config = dict(
    d_model=320,
    norm_place='pre',
    bias='none',
    init='normal',
    lr_mult_o=1.01,
    lr_head=0.00387,
    doc_mask=True,
    steps=10284,
)
Each number is 128 + 32 x the weight over the matrix's rms, rounded and kept within 0 to 255. Layers, rows and columns count from 0. Numbers have three digits each.

# layer 11 MLP up, 832x320, rms 0.0917, rows 828-831, columns 64-127
148127093184154191101118093114129164121112139131154111150156133143134064133179122175111107126139086180104119110149121110118097138108128122110063118128132179155132151094142142112176155123127125
122135102088159141176130137145097157118116112125132159120146154137126199141112121082116126155087101141175093136094098161106125145161144121078105131122153121122203163144150136120141119102126137
141143151147153089145096103114120125107102106100070122128161108079157109191128159124116086108111076144140070140202127140129131135176112141115139147117140209122150135114163140144086157149102162
179137140117156159122132083109149123134097160100114085106121095151174107134083134095126126174075142135150117193136102150068135109143102102132111116105126139148115158102094092146175168137075169
# layer 11 MLP down (transposed), 832x320, rms 0.0894, rows 828-831, columns 64-127
106103135163169109116145132114107151104130121137102085131076111150147127152106096136090126167201100137055129106183115119093094097155162086097115140179173113114155051109107114095185168173149126
142112118118143129129152192119108081099133121115142172198063194147126144149121117142182132101110132156096161080130178094115111149161137119122151091168132130124113153179116117176097101162122166
128101104071187130129190150110134159113111174106140102165100125052112175139089154104191124154108099115116197160128112102120114100092106083099128075122104141131118126085093101150112131108119116
094136163155108071133170150124125212141159142115097144160177136173086089100202114110084172146155157135088153109133100091116113197140119147168139126128196104088112076114153121136131118155166127
# layer 11 MLP gate, 832x320, rms 0.0871, rows 829-831, columns 64-127
108137106079167104169179163115057149159096092191117128124201140139108164128115160097123104200156126151083149174088146122162108137047105141179137199130187102123142103092145101131158133116125085
104119154156147177152070105180180153168140195135130159116198108134133087093190117106118113170099093119131121098151204102102070142108122116160105080129111141122103154095123156109155195100184085
124144134057125117117093106112157124123130139138116088152118130140159152136143140135170089200115093153169148083125117111100132131128127166085130130145151152142118118134122196098142152208133101